Part of a small language model's weights.
Training: 555M tokens, 8461 steps.
Each number is 128 + 24 x the weight over its row's rms, rounded and kept within 0 to 255. Layers, rows and columns count from 0. Numbers have three digits each. The size before them is the row's rms in percent of the matrix's.

# layer 21 attention query, 160x160, rms 0.108, rows 36-127, columns 80-119
100:144162141119142115071127161109092159097129135178112075046124151118124124131176151092107116146124121125087142126122118102
109:105118123118113118099130106143144111099128104141152104151136115141078108058092164119148120099122068149129147150150151160
109:147125140155156130141123168130139136170109115141140125141137146101095125119104096134099092100165123082136122126126145165
092:126110067137125138157160157162153144088077129128138110160123140151148121115124164108128158138110120106121080161118132072
099:159140124117126117118099139151118105133083056164096119115107099104123114138132109104103120117112140142118118135139150143
103:146131127157100142070137117143145131133148153173118103131139134158115188154138116096142149122080141135126067094086108144
102:109130079125115114136156081138135085165109119162120087167090146155121149147099133145151174163141121087150120145161132111
102:155138151136122097153171135127103129102109103139124157137153143103142119152151160101123105106122120124133099174150124090
098:128101113128101144135142130150139169152175151139117149135114161135134112131115146110145150160139087147105129144095133093
098:128100095166127131119124120138114081162125110140106120146107129109148095178106107122118184151107109127136105114063173134
106:062144102131130148114105118133164138178128141160146191133138040136143130126132129147108104147133155140106153109077106119
101:117128137101130063139123145113125112121131113133142137135118083121128096130117103124173132141093154153154141144104137109
107:087164122111124159173144090137127152133113027156120111155101139097107151110136129109127142110183144124114162095156124148
101:135128091128126112141116089104118143103134151115129136105129134184119119112101180130116130152140101154129128154151130127
101:129122089120115130173094083123144089095142145167086190112132173111173154104129142139135128127096125145117126133124134125
110:176118147113169141103073110124122144105088149154121152115139180176125142141165145095124165155130129130121138105137128157
092:089138146105116112117084134164103154130119175139106121137087107175125126078122158140166131135133155111145139114137095115
100:129079100149150137158147132113098134163107145129124163124123113115123149098137118118151082144156108130122106152161148118
100:168110127170102106138129089112170130084159129129080129151127134157109144109081122140090156092102150091159129182128113139
097:145135077118128097137184125152087156102169143095102120114129100138123155092133128134141152123112119138131121125136188108
100:155078158114105126109123132153099142125149113134130097107171078128141143127153125072145165129094137125156110129102151168
109:147149129116171133133134128121107124114122155096106115119153139137139079169142124096149183160145153106133135104135152138
101:102150094147128122113095135183154091132138127125158100114130116110168118124140179119110175106123128162071127139115117149
093:111148109165132106124108105105104117123161130131100103125139134168105123141103117137134139117149184122102119108135116133
102:131133195140133099136111126144146152136125131144119152105096148107130105141140115101157153112155106132116107103118124111
092:114162149127167150134117143127123160090076119140097123141126136121172159104125128152097121123149133166130159118100093134
101:166099131145138116184110162139093143162119110136139124134154113134097137115132135132150125151142117139127117138136109115
103:087110123130169119154106097154141157114084096152143067137115139116103160119135127144141141131129107168140149086093122117
091:097124099146118140133124109168099138141164124136136125165127103156127148116135160106111167111175114172125142134123149144
109:146099168136130137110132125127123162132112164086141154182119122132105091149099142158099109122147135097145129181152141090
085:160128149126174139134103150127084140132124147180120111140119150093145103118155143162173133128107157087094169105092156167
090:111122120168110125118157174110116132148071122137126166121157112112116120097176093135116130126118101144140137128135118158
088:160136145117151141109145092137118112095095088122098095073146114139095130124137137049107166120142127097163128088137136132
093:141125104135136119112099165151129120148120088156127084139117128148124139109123114130140109153142123101127142154129184151
099:151087164130084147093140122127148134134131128106103111152145151133147135144113138110081083100140150125075128144157116082
099:071168123144112118181148108113158165110148142130129091102107106148146156087128130134152132097145109147142146128113178125
096:141139140105121117100085114125118092121096112179127118111133092112120126142100115117161201094148115155156099150110163173
095:138128121100169099136092162091117127115077128144093193099176107142148149130166126098146138146089156147102098108113130083
093:119161139085155125204146116154101129132084128114124157139135101091137149150166125099133131136121126102069142095165117112
095:151150145127089108147153157147165131136143155099139110132079142086098116119111120144104112188130110110169141147143125121
091:145070117154134122149116111110147141108118109133128116118063117143141117131138114089139120136131149095098126133099137149
090:134141134159129101175118141097120090090138136092134084147099167115081130160133162145130148176130118109180135145133122103
089:130146105112133103135116109118152088066109136137098140142122116102149139117101121148138172153103107094158143110136139108
094:114113141120137142151157143152115144137115161114135106154123109108127154111147152141078105131115108167150100126100121097
097:103119111173111157193139128096148114135141115123153106119152129106118144182138121135111090112152107087156149080109121158
083:116135112111105127128161093137120121128064116150137119153127110105133109105095155134110158096122075111101090154065126118
090:150136124110131150111114130141086119162150085175107121159102088109096178159155106096136134089144131116122110153142097133
101:162074134102105141126152170106138138113160120098138120175120104170149121118126144141112118133119172113131096152101145105
090:096114125162118151179141132161104153103130159113165102145145126079152121151137133165112161145107100147139121126100181071
094:147154147149121128127119137176136156157101118140101170113140127114120144160135115161146116131196131131133108151142098151
089:087112141164133181141158145129123149144127104136152139143146095140152068142102148134118124138136180179090131170144163117
085:110132120132117110090162109113098122148127103060106133155127111135117120133149151125165131109101124166118103130158131157
089:093142147115118122127150121126138105140120127105100165125143142108107179120120121141090181123100147133153138140132203107
086:108116178095118100125113131104120100140117084169148113080108146114145135110108137141137144090118149121160129151152133112
083:129155089138099078097154124083125084140158171144138144114127126122125103152107096116157147109144140112144121181101178114
088:113126155112112136116141123156112119141122132100156137127135155136108119124124141106113125098140142120165093147120125133
098:112135118125105139101122161135172124105129153075163111165182121089146133084126157189144138098118094113092135168109130134
091:113156126113136118130114154145131121087126107126123104094141176125075139126154096133138144155133110152095121101094096125
093:154134160170150103144114133170091132137157173131094123166192143065138116081127120132134147137121110118106126073110109140
086:169107167097116103128127131101154124183147142144145117084134115144161123108127083141129132114127125145204136131078135177
110:095132118150116153118189086120100083115112153079139149132108090155142130110064140153118140120119119122129131146127154105
099:126142103082127152123119158164125146102098141112163137116097127122104125112152114109136067154121111115095156159183121140
113:153113141111150145123148159113128124117113131144135145144133140148084118123173135107136090163139134167168143136155087131
099:182141164118135084095164118097116112126159106059098162100104106129121125115088121141136130132131153112157124108134124148
098:155142091140121133091124112143125140120097121101137159147143151161153125167126107156089129110106130144076125125125085160
100:117150167146151135147115184102129136152125132149135150068148164159112120115132139098120116144127119115133163119100129127
105:106121165126139132101118088109154080086105101139162109137120136144137163104161083128147143093112095136089121144099135107
104:140104142125129102138105192112143126124103140101103171139133111126141162092152113115154153143123192141101123111106130117
103:105094135132099113080132173113146137122090165096127128158147130133156112115123151086121117144113141120152145125123155125
112:078145115113133088139131126145080170103156070137112092152111132133095145129138140150141178127101112140136149122138172132
100:148113107116141126153150129169144153115136162140127162134111139153187155092119149132118132143130106147129121138140186072
104:106070099135111108149138149095190120112123138112133176149126172134169105141077113157075139152115134122104122142104138098
091:125131090083086117164117126113132132142163165135160145163137119117126096163087125116149145133062132104139108158127138149
107:136112133123148083141095133184110136140142147155134096111155132147119152142115109113151128122130170142152121119118112104
101:142159098117111078089134120111144179138145158142160083078133059138083117071115126126087119172116144151108097161118116148
097:179141134124120119098126119128125110101195134155116087117118112165136087118153113145140136142105123131152133158119138144
097:119111126126126133167108123112146127114141120132147168115082105094148085144150132137127164102138133131140115129136087176
109:101115113154104169132127161136121123107168143137139135138107091112127094166146138153073157102102109098160147125125179149
107:161107120130172115142119135108105167095120093164112148126120133110147165151123148121141162115095158139117134126135120117
103:131134161118134144106158145100089128136122148110139178135164115086152150133162125112113124115087122127094106123110161125
101:177148118147120133146143172161193093122094104116147097079122105123150147117129148107094167135136144096172102120152124132
102:122104075131114175142128114136113118163112140155109156173119114097129129124089156124149152118150121164134093156118134145
104:138100199133144133135170142138127176105097100152171145144165111130094127121140175109118126134151139133149157151136129115
100:130121131114092139129161101114127093129159160176136136101124082136160114140096114119117136137115130159159133134123142136
097:118141125118101142160119082132146134130133133133106097136090149127096165130134141145129118146111141075162106124136139105
098:128103148124151137158113142155151121161097142127139130129119103126145108116110146175120157116117094154137123147114145111
113:162130104088131112072137109127137121128118120093109166105174099147143143106126100107128157125082147116138104119095149140
103:135172118127138108166157106134125153136086141155093124098147132154126135138177154117087121127178119107092132140095124155
098:132080144093136147084091102108118145130099070148150113092154133187179119187134110089133150100127129142134136133096138146
098:172091132179139135146142149098134139119127098126118159158126106163099145136128106090081083140115165131139143145159107137
099:140109119099106110127169133097119107117121107168112134084107147108103099141141128133128111128142131122138158105147147127
100:090116144123107167155101099129154125133161120140106116141137098189150172080103136103158123164141166136143114126139120125
# layer 21 attention key, 160x160, rms 0.112, rows 36-127, columns 80-119
096:144119180128150143093126145097103130147111092148115122111184120140088138101162104091149098140129112135119148102147085115
106:120113132143078162126142168145148145088127121137138136129135099160134093141126098117176079124145071124103136083136120150
114:151125114128146125120133089123119108191120142089129124158117159071141102178123134126116105145149121116123122163147143155
092:091143129175108132141143130158102110111104135117101141136121159131107152123128138106113106161130089128087104144098127079
104:138155125135139110092110147113100101189116092116119092116181072131160111135148140093127135159103127126123117086152119127
105:149130137130150173131107140094128152119148082152109109117153121152094138196144153117151106129140165148143110122097147127
105:115096088133082128083150139121115127113106111141161116110118145131134131133065110086166133108125116110122163166141154127
096:143091149138117085141130149155190164090133099106116163124160133131109108139130153075092147143151092146128172128171142114
102:143130143165111157165131146101122130157109127086143142138149105173151086130156178148144138109172117153118152172108128095
099:124110082128159110127159129120101111135139125198102181139070147156175116140139092124140171147114096122116101169124113123
107:111113102148163157160097121107112126155130138094109165103155112111146122152143186188130174145126163155146119133130119123
104:149127139124097110117120144119124133090144101111099126126112148100113121121115093131154153114122119120105144120068155153
102:149115146073160158163094111135068128120139120132162126160144097075131124109145110113130138104163129105087151127151065137
099:131125095140128119170138098141101167156154152114131125195135134130109149139109112127155113144130102106160135102116145154
092:137161095138142121140152124095143113100122128108145122138159103081175122134117143100112104116110099125122176136157168152
103:129158107162166137145111135089093096129113144138162105119145145118122086095169133090126147113172167152107115109135119151
102:095174125155135128136067133150166119119109165155119130153161112147092161091121166142169132150130150138133118132155122112
102:087124127102197140102144086152159161135138137128164116128151142097131132102116123140143128130118095110126124150110148150
102:183160149150080126122093070146159167137113122135111143173159146122121127116070107082130130132128116092139157177136122136
104:117165088171129111166144099145116130107140141114144125119168125117105165146147082125107132117115089122128161140134162079
098:125109128100119075128130135132135083135124136152151113093182181136116120131139101165117116125122122126130127088143116129
100:106171137108164168133128109146116112135088154086173139162125166153142126136157113132131130131112180091094159114112159139
099:108177085143086112113105131138130121125131135169167147154143131129130169111108107115093123100177118148109178089155148143
092:146151094172128105165086089130159140143179144154142083107161131141157097094094098114148129113120150125126157136132118104
099:137149140120197110167149113117145084134113163163126093130137135159142103131159168118163151138181140143157091097150103154
095:153107098130117152113172121116146121119095100110112173135166128101133160086123099178107141126107142135148102138124102160
102:108105100146120120106147118170125155172099113140119137113161164088049133119175119130155130146087100118094138149113128113
101:118124130087167137158140157093151121104084118168119085133106165126102145105103136143129147129161156133115136127120136128
087:137095166170128157121135095131097100155145102142085135146158124153094187138134119122157135132170118171121118110143138090
103:128123114160099149140115155170091113140084124082115147129105121142132135105121158118114108128137106135131122165134147194
082:135181099089151123115134096139120136122144120127118105142138109171150119121183138173123142125135131122129117131093106125
091:149123162162165122112095085139157087083091122122139092112158102115161139115166097168091111089119151136123134137170118147
082:136092103127145169120093097079110122144127105153136096154159144106116107137105131113112175108144160134171128133174127126
087:136117110128120131125135115134123132077121109164061126119118137114167153135157167113117111119120119148140126160140186107
100:114081192128096119143127134176142152156092135147147131083146160110128103122130104085115101150156110110111159108138105152
097:087186129140109127145126147147144195106101126152155090124142091100103144173140091127142134112147108113077140133127127116
095:152138098160139123152127140111099114152132137163109105089146142132113147143114172134168156123108102146151097078141114112
089:141101151114156121095156118113151095129111110141089125131155093076121116140154157143084151137112157144127121108130087148
093:087134128106183118182146109120119129118125117150153115146129110095118164106208165111146149131116169141126098079129139132
093:113138139087135128153122164137123109094154091114092128096089160118137116125120105089152134121110104120114148117119121141
087:121113106168166130126077086095097112109153118107123105138121112148122152121139111128125138107106072142113137061138093129
096:144137113147080126105144140130133059134111094087143120125160154133119132143104068133110093135106119059130155089127127116
092:124160099140114103168205136113152114084124138109125138153084143115152115113092124140128136132108132150117114103103160105
085:167133111152099150123110101168089132136090095162112086117132130129138135115128122076118122114141140086139110162126147117
092:131127083162087081111106150146119139144152087113146121095137128126097115183138121084127079112132089096094175154116137169
086:141160093108103093159147107106088144131101137089130146149141121119100136155143143114136135089078115168122125108092148161
088:171106125148130095105070146138120103187159157171103123151121140128121143133156165127114165107135118134131104133138080152
095:154142137111080132119101114162115155152141121130139111139116155129115140111139118088099122137137123116083145132139146122
089:088135107131198139168115160133138127107122165142089166155141115098110143162126158159119173151121129130119129135120138120
099:142131138107178152134139101125100139143104151110122125103118128106146126136135177137139156107119118126164096165145114157
087:158148138132102138100169133148142090123155109150187140130090139142153139161082146091126082120168100128138146121110114153
089:123112129137134137080139103132094099131148102151116091180090101120141126154110134122117140132124133114118125126127137156
094:096163118149139130119142161145119073146126158156095111130153137093103118103138135108111117130086158082172096105077116087
077:131088169167120118105144123104154137101131097172106112121084129113141149103084152075130139116093122128118161146131120172
085:123127117151088144121149110136120148119134141073158135121096129140136148123085100109159129110100082104143152147124151157
091:152130165123125114149114088135140091119151124158137101127132113131134119096104188142149142179140134125119106183142124146
091:153093136149101092153131148120140165102091130178136162140123117141121148117124105121141124132117104129065112129112138138
086:119151121105168122119139163083113133092152119176114119085139117123105076145147161154140110146118164192132091122150150135
091:140128119108142107119137138134129148197134123123131172135133188074130167101114116143156160104156099140107142173134176133
086:128136148142127117173143148152155124157135166130083130103149135128086118167084129134106115133090141125109131146132129126
110:136108111149084094145152113131148133133092167101128137137084122108142158103099109130143111112133079129106160140135161151
098:132146128127156137126151109080116125098117145161143139117146077090135116093161129137148100130130155129153112142096105123
113:152117151109112155123141110113143129117103127154186114152100108127087113118151090122127058134118176120184125133140095153
097:167127154147077122123167113122128162134111067106109135126099153123161120172127121109127102154125123147146160159135138112
101:165162103166113100121115140170127139161144168130155132152117112149106124154133161135080153154092124138126113096144124101
096:092128125171155115124159168097091121090148097154129100103125119125106124111132155094104154154148146133093109148127137121
098:116125121124137128129143142149110124090155132161144162150137126119117099144116120144158113096113133103123119100129120132
104:154142192138153113151093150118096092155097166134122123106117159130125149106122153183135162151111174134147098124125099099
092:120132136143107149120127174138135100111154187110118158146093110130143108110133133144099072117160165127142128123131132112
107:116139091124096125124114163128123161117080106135098137123134098115109138171127072125115110137133098099103159115138131148
097:111111119135079125111159153109197143132115151097139179142156135110131171131109111143114110093128092136112133139078142105
099:171105107149110151157153126127177124133135151120112153130110133136148094112079131120078115146137139095150113143092128092
103:160119109119075169161122164111102126128119144147160138146102179126091125151115100118140150125111126146146112119113155125
104:155155149125123125110122113133098126122136151142149133105130157144113151116182130123122126070171152132120156161122116122
096:129095142147120103103115166121148152123129111114114120090177130117113150124118125181132127187078137112088126145117096112
101:153101154146122098068151128089147113156168137146145122143114151160147113131084093116151167126155154129131141111126134150
102:135147137089153113177144114115144116139138118129105133142137125137173127149120166130107145146181157125093090110100106152
108:116130104120107136095125117129142169119108130113135084123169140102130107167111124128126105142122129112068128131127172124
099:121124123111149121127114137094124092130097103131117089181136092071124135132129164098111129133136166138141099119189155111
108:137124092107149111122120146103124131179151153084104136116144103152135138157153145152125160102098158155123087097146127142
099:127128128109094106106114130163112103120092123151091110089143165171149158147110108102118122128096121103149144108112123129
098:153102101118143106101110159143111121171156150162137117138125133136159096145124123140159166087152110139162077091104151104
100:110095147104151120124109153120152121130112107117148124124136114174080124172149184137156112164150110163133095104143081172
100:097131139135122132136155114105132120125149125165132138093117089107124149153126146106131116155101135163128121166145115078
099:142192128110105123124176132143115140146119116129110119151137124136130139096120136107115095145157147103118157137138083101
101:131090123115151128133107151117117081101085152122140156153118157133132124089103104196143078143121092116147136161111106095
115:140113098115163140113155113108089077128138129107117135131149106122133131121129160159120152125096121139108096124087116156
100:142106118146151174174116120152108166118132122144080148152101109111123105085156137131126172144132137123105137179131136142
103:132162108151143124118106131145130110145111111167116190119108147134110130127123165148129141135180149146142137091110090134
094:139114105113097102177099119110121130140146121106135141094125090124139132145079128139075102110144113128151133144108146155
098:136143148121142133143143115105146100156140114069067101120160125095123124117137139139099146108100130169175162145134075157
099:109146154167148153161085117172094116125150176121119100129158133155138152120126175136145097110135147128132142139153111120
# layer 21 attention value, 160x160, rms 0.165, rows 32-106, columns 80-119
099:136099095119096122135099138162084135137115111116187073127107113124115142139118122137158136114116137163130144163108142145
088:085136107142156131132157155135061136115155125164106121120173143102135109127131100132155094128098157105126125095111158074
098:096048131118132152158178139121113152138147127111114127170134116147143122107161123146148124103134115130196142130130119095
094:118084135164120150096149166120106085129095110154131133128128106107101135089095155156106163106109129158190127095158117118
087:104096089137151118122113159141129128169154129122124121136101141127135094094125097138128120106122096137109132173120070130
098:149125136100105172159139111132114157149129119123139161109124089163101126165106170153113125189110111159155120150175144096
096:157161127105139123122091149097103118121146157122158162097138103183111123151119150128137125163137133171155144107150100125
096:159125119135133136123109065110100120123134104132128120114143160108116173123129138165107138154134128183121096145120133142
096:118127139172103144137093131095162092136099128144136140165135155119164143122176125103124103134152127105145107131173114154
093:163135123151145125097154143136115103119112131123136117121122130122126120136106105166122102146124141163151103107134182112
108:196123155084105123175101122155134081133089121173142128095109110143145103169125118106118119130096135153134122122157152138
102:106104119120120067117144143129096101146154100144121121132121150144115161112113141135100151162131123158145178087111146119
088:126093078136134142131112120129154116143101145135069142118111141147131096162166133092147105048101148133104156112131130137
095:131130147131077138163090150147114110093142110105116168132121139115122153083100151097132111109109103129125115169124161047
098:142154129159152186117124115140150124122125141123119118147133105146137103109137137123062123121129132156154140116153128142
098:120142141165132104159117139095129135110089121118082143136175140097151125125133138169087104082134140114125156100137128148
090:111130126101146111132081141151132138130199115106148090133105150076133094142117121079144105119139124119104126114126139130
099:126132142093147144133140161111117138124166106147120133132140163140120135099148134127131120099122135108124130168103139138
100:131107103096108158116112162175188110110070124136122110100139137140124115169111120107133133146219137082170105123143122101
108:138121152182129150151158146170120155177147117139150114168136074147150140102122128157149153156112152081112112104120122104
089:121138168142099107127123151105074138121110162104132114125132157122122100128129135120139134153095122109124081147104118127
090:132120103205116099114122085107138136168149113146113115116140134107133111079158133097134136158155126139146109147123131127
092:126189106117126103108129111066087189163126105101129122176153151104130115114129142113088120107137127171126119117054121139
093:175160118124120141137117107170129110129129148099080080153130136154111168115132122139140151141130117171147130146140140133
098:132102152135127165149115184150121161143133109152123140148118065146122116173114118144124127124153129091123144115136086139
087:111109122107146138124141162154157162107152116156154131112152121089158164177095121170107194108119161113090144150120144130
089:165097124113120127125132136162151114109116122130121117103078133075111117118112112114121152170153148101094110126136080157
090:110132123137141149154159145138140135065128126088146144147110131120110125122171119047129135129151161123123115132090101103
090:131157131121141117126108133157122109122109115109157106134081130103104121167106132100113134115117128147124121170129141158
089:106148120132137058090126108112132125105143120137183144152147165110130150112091163131185123109107126114132124091105132152
092:145129166144109167121141116153147133099155117121116134095118179143115070166111160177158118117130112088127128141153124139
095:135143128129151144118130098103187098095112129103136116152162139139139110126164144181175131135142072102123143110136154109
110:123115164106129092105110154139109166156151121110130162120111079071131146112125142141108124124102134129165158114110149114
100:107107140138115123112164136144152155187131135122155150160157130161104164158167137119096137137116116092146136175095089143
100:178113131120121141119131140137152112145159133152117092112109097108174116100113103123150159114139156135140152068123109145
105:140101094192125150101108154131171115127132131119141143113135142125116108136101165127125137146096102109153178100086136139
107:156112161081160131097129129134089117145151116140141131080156184141099124100118164121130096114160141157107121112121190104
114:109093119091128100088167102159157184163103098171182141121183132136122126140122149132116148097119094102144100125128128106
099:133114165136095128110115153099164118193132105130143070113110148149161113142087103155101134158097102143138098202123123113
105:119143119113177144153105097096193082095161147118168147054140133140106062148109139116147152115128122137111096124108150116
105:143141103152138083101171108128179095186140136087112107114140142120121129129157133112108169178145116142077144100147138139
104:147137119162122147146107106088103114103121157149093151144136133090147103131117110124147132102134099138128085138136140128
100:118157125116113119161144118127130110141157085148149151133146125166134164110098117126131084139147161107109169086104174122
101:101099148176106138162122141124155101112142126091097134105103090108103157124167118102128095135174128090133143131116129116
105:136131118115140136138129145106106144074130159129177110118121144140159143138144150144114118107148143124113092136131116132
102:120155135139143116144144113148180155122174125117115194118134126131202112146154141149148076096121121105113158156119150124
110:152119151104095137114130104187118109133116139092102148131120128136130121103144147131101114167106085147145150090175132122
104:115101124140168116127168153107123105130166110121125114131120118140159149131166109164151116101145117138177139121099146136
113:124127140124107115146097099104160140146128146121127129141143152180117128148170106106149131114108084097101109125080111126
097:105132159111141114111145138149094125086118124151144113184121112076131152112094116096120111126106172134102107096143107084
112:111116082174142135146085143150123148100121156148121084139150128114165107135151136118076098081157107103161085140139132165
092:141135125116112153171142106120120092137124084135133154119143131150131130117111138099161111117158117119128111121142094114
114:108090153080093130130113129102133148151134155153116087101113142056102140091154108113174131113125146113107078123101141147
100:130116097113166132127123143127110142136141135116111107156091163153139163132118104121146139128109112071153159142080084117
119:122082126140131135122145128107109128125102179122142114110168111181103143130118108141118113153083086123092098114124111138
104:147099129140124090171134123120067100147150160180127136079098131152128157113144115151123102132128128110156130107150106149
108:137127114145112109127092118114130112106120102101134127137135176114106117138114109122126141148147175143155156121115100114
104:121134121086160134123129110112116144126157129112080160099101135134140139140105122147117125119122168149107176091066122144
101:140158135143188081130090110162133129114163139157144114147113096138065136130127097094099123128103111111110151126084110099
105:143130097141119114168079119113117170162147111103128107151149157161144115151124109115124177137140124140145151105100115143
103:143148119161112116092133136139167188129164104135112146130109131156165118164080138185139133106159102129085141121162113080
111:110135151163139094129173144116093137150095109167107136124111135102129164097137158112116146117150176111122110148108125145
097:136128122099157148135177111132126075135113134119182118146172110103087103154151162113128118088174152115114091131134141155
115:084123117131155132164093114137123102151152147116140153122131113096138126166149112107097087121154133123125179107139156147
112:132125148117128135128125110150152134147096144133100190128101130144156094110138121114213177132115136088093110110157159107
102:111120088111142097146136139151103135132120151129120101113102113149148111156127122090142110132162139133122076157183132090
100:122129123071105132154163116109095143149161147136098098140126149112106113103076136158094071119114139144089105114122165113
104:146179102128157103112155187131138159127124165151108099145163157119134142168111147152095138109110126125084142130077122163
105:095137143123099127149218114117143138138141145094123144124139105108123100070140130164111149127158122115128107069102138184
098:090096120159153104171164134133139135149149142175185101098148109109117153158125108123141112165110105128129104070173133137
108:106104116134135115123148109160132144156141129165120146121126116107106171088124115105092130184138114143097137122095119131
096:175129139152125186161098156098102145109118124126146101114161141115159107121116108153140121119146150117120092150098140104
107:125145091181138149107142106097146113121145120165122133148126118126122125126159175125149126064157096138175091134146127100
100:139128124138160128148130105095122109154134152088133153095061127120115112154127100127158134147131161122175131186136117157
099:130123158121111120108102125122136119076152130139097107121137142141111153148124152097157132162140075129191086142144135071
# layer 21 attention output (transposed), 160x160, rms 0.415, rows 32-106, columns 80-119
095:167108177154138136130101121105174108120129161168137148146114140177103105129117137153108137071095113067145139132107130116
090:139143092133112149153150150138139126154136136146130112136129105105102146112116138125135131116166118109129126137109118193
096:135174139109119108110140137118104165099149131144112104138140114112088182193140110148124151139160075121098101113119110138
091:152135168130118100089129136095120151116120149140131127146127146152141133175105147182125126134144140120076136155081114138
084:108106111135138146129150119118136145121066112093130136122133128092091176099140147094122140147124112086119120143131135136
095:155152156121167080148090124151123122111144129076119153123114136114173096169128157123113152143146116130131153139132103127
098:126160119119144125109123117172132135173141152104136101137128180155145098123109133140148106132122104121114128139130149140
094:109107098121125173119118195148106121125129178136142112177102118188076096120132132101124130091106141118137172099116154145
094:143134154102140123127140103132117085163107071132114077103144099114118116108128142104105156158108135140124129125116104162
091:111142130115137108127120127118143152131176189163113167099115136161160146100088152141107115097176119140160126124135116141
105:126128155096110109147092105122127171138116101144122090150108153151112128116119141088144144154147106122123155120146157124
094:148105111156134133119135093114107134107115166085108124175130123150117135135131126145091138126157160129121104106186098105
088:172125095135135104149100132156102150098164116137156140131126122149148122099116107114125133131113111153147117139144133121
094:142081077139123141159162064115137157117166140127125145154102124110131141160140083147117118162088099122140119110114128144
091:092124114103125078162145132115137102149193099137120142149121151123098132148154116131158157161126129082114123197092150113
096:117119099141117124109137119136124097154143137149169076124094168173163149087109134149112108093144176123122070112131125156
091:091139078148132148113115120090150116122109127146143156158134109133172117110177070119168132073127128096142103126105135128
095:048107124127150110140102089118119128119131149140135150139150103075171169139093129156117107155122184140131078111111085137
096:152119155076101169173101123081075143171122136098084150137102117146106131128127141159106136163144157134131119136083102155
100:110118086144123151116073148108116185140117115157134119159135133116119167135141114147095108070119142138128135147099159111
087:106126092165141133118153112143106118139142131128173200116149119156125122127120152114118141112145141121126123116133113109
094:109098147152139124082122173095127118085137085144135157116120153141154146154161134127112094102128097150120131164120155142
087:112139111172184113153074190119126131098147132143127118094121138097104138152135134204154100098134158097100128104172115171
091:127094132133131120142108162098102107115115139111151185123123169145135076111114110116124134138152118142103127102101160135
095:101120129140181081144112095125130138145115128141113116094095128128160133127155119102113111112103124113107156170159122147
088:147107160126132159135093130138138125134145117150136150131095147113145107082127149138178129102149143143121150115095141160
091:126154150126062114138093104121117164146081096187110130110185146128164102096157129135092104129126144103158157128104155109
092:111134115120121109167132140121139140130110103121118136129119108136122150134145122148109140164139074130157079151155167128
087:092075148151156164122138125109119122129171146146092117144102189129137133172126157076150100081147092152123128114152150118
086:125138101149124151116125090129104085126129099118120119099091140134142107113134114127113152132111130129110121082147164136
091:101114086120112105155107118094112145158145127092137147080158152110100123119131114089178119146157097165122101138135114128
091:129101126115088109138117125109115072106164134134138100125150148163139149101154132086161152133110121128109105188134140111
111:154134141126142124146172107152149172168146168139090105120148087132128112111145100146116109138103144122136137130131138075
103:109133133139133116155128141119157150099130133110130145122133109131085140137147164144129099129105162113141094098111082119
099:102121152142136112147143167155132132159150115179127101115148149109142118104092156117099131108091159150120158098143141113
101:127108151185101150165131096131136118143070136113084114143147069128119108155142125119161133145112093128114106118124140123
112:136147143115118164083120160170113118087178173103125142137165127158138077148114150079144127152173176163099110099138148152
106:080184137114151135164121117117149103183178073156125141134146119154151132159127143088111099147144089120146095134089086131
101:159145127098124136085157142139103133129133142124154158131133134149114099113155112192110146116117144112128097124111086177
107:136128126127155129123100117136109139123126187115133140132136099123125145152163136095136153144096091161120086143101140124
112:147168103125108108192137137081121153132178115123134124116093118111135123084122097171176137172135142147090097098140107123
109:150095142116120127122141114108105082084120087179152122110153128137098147114164101137135128111130129132138138150139187132
105:145147123145156142113125131132137132098136144121137136077131124137060156149126099099095117105126138131118166162142173137
104:137145123139132123133092106127122176148122148181133133120099095115134137117130186105098123155100140131142137134158170116
102:124163171106065142097113122153099164154106129136139116134129147109113140143100127137104118179113170143097159117140097119
100:129120123151145111150142105115177085131143112140150143131143108150150130123141154084119144137119163137118148112119109128
109:192090111152108141177160132101097101164141135075106117163137152160125115148138135129103112174125150124134134159155147077
107:114142172132151129155166089127126120158133106126150132127145121113153099128088114127140138134174135155079143142142097136
116:134134117135127132129086082130125167144142088119123124141090128126126109136102128155164104161128115109107120088135112160
096:114134093100138142093140136104098134135107126179122139133137102117138126103119154153144143138183150124128098100127176103
110:123096108141122101111117151129129141112124124187145109094095147099151115082124127140139123145141125172122136133127148138
098:092150085156143150095145104146102135139187107082168109133128133148113108108153098095112164103105117144173126146121129135
109:124117136116086142117144139148151111121132115129107163098125125115111095143122117135110144134120102125165110106146149119
101:144147147166104113095163127130137108116146145114124115119134118132123125131158113159066102089126129148104132131133140104
118:154109108155154121129082099111118158120153143142117123126129162106138151132147110168128097131090096084147095146153134115
103:158102127148131105108110135120114194157168154131143146108136165154139152160106163121142101099119101111126144129145124131
106:152101156162161139132175143107096122133098134118112144125135133132143128099136140079108156133065147111094099139142107130
107:134152110160161167110163139139135142137124120139093078119166094105153085112146139151132116165093198122113130079126158124
100:152127134110111156146104130150135133147125109137145103137161106160114154112181107110203117135113125135118117115133118151
107:174130123167127114101142134125133156102092114125123098137107110106129118157105122158142104119119133095098126140194076153
100:135169138155167126085099121104152122160107159132139148105153142169133109120085099177144139126122162111117091070125107132
112:103140148130109156106126188151141144091142131139122135158150117143096161101083127118119114138140162141116137113106095086
101:117104142126138127105102150122135146161145100163124099149131139165092082150121140106183139114155117137138080155144118117
115:174123116151146113151153121112164109117159105148110134135141112120162133129175083099133114134140131124118160170133198150
114:139115116145084125088105139111136092111173154108131099159090141152147134150133116140133148150137114095089120161126129108
103:085146141144130117075099156172093112166142137105132159144106084154112183115106144088151127100122107100095096158151113130
105:120074114106132158149137145122140078144110134130168137119152159117143111153134097075109146098127084094093127112117121142
105:136160116167147140134132155156120149122121140113138130146106143169146104122108136114087124122108131114152134073126129113
102:164131124172100170119089096092183130135143114106156112165166130136150132118110088158115112135122104097142090138126111177
100:113154182113143088103131138136153097127125131109116117141153133151148160103129134109117152092082150091148149144101113168
107:086177144104112141124089141136147130125138123153158153128110106118139120141134102158110147138112143106108103127123118107
100:117142139068174175131161149125131141157108132110130128119112122147111076124122158139154136126156131139177163127152115160
107:120153157176153122123143153110138139115101114139130132134136141163124095140179107138139129090180182124113143134147081136
107:119131152143101118151158101148130169158130141116166122146109130111138156169106163099139200159164146138189105137124095081
102:133137134129132091146136101162103125120146096140087080123118146129152058116147125134109083119119123079111133122166166108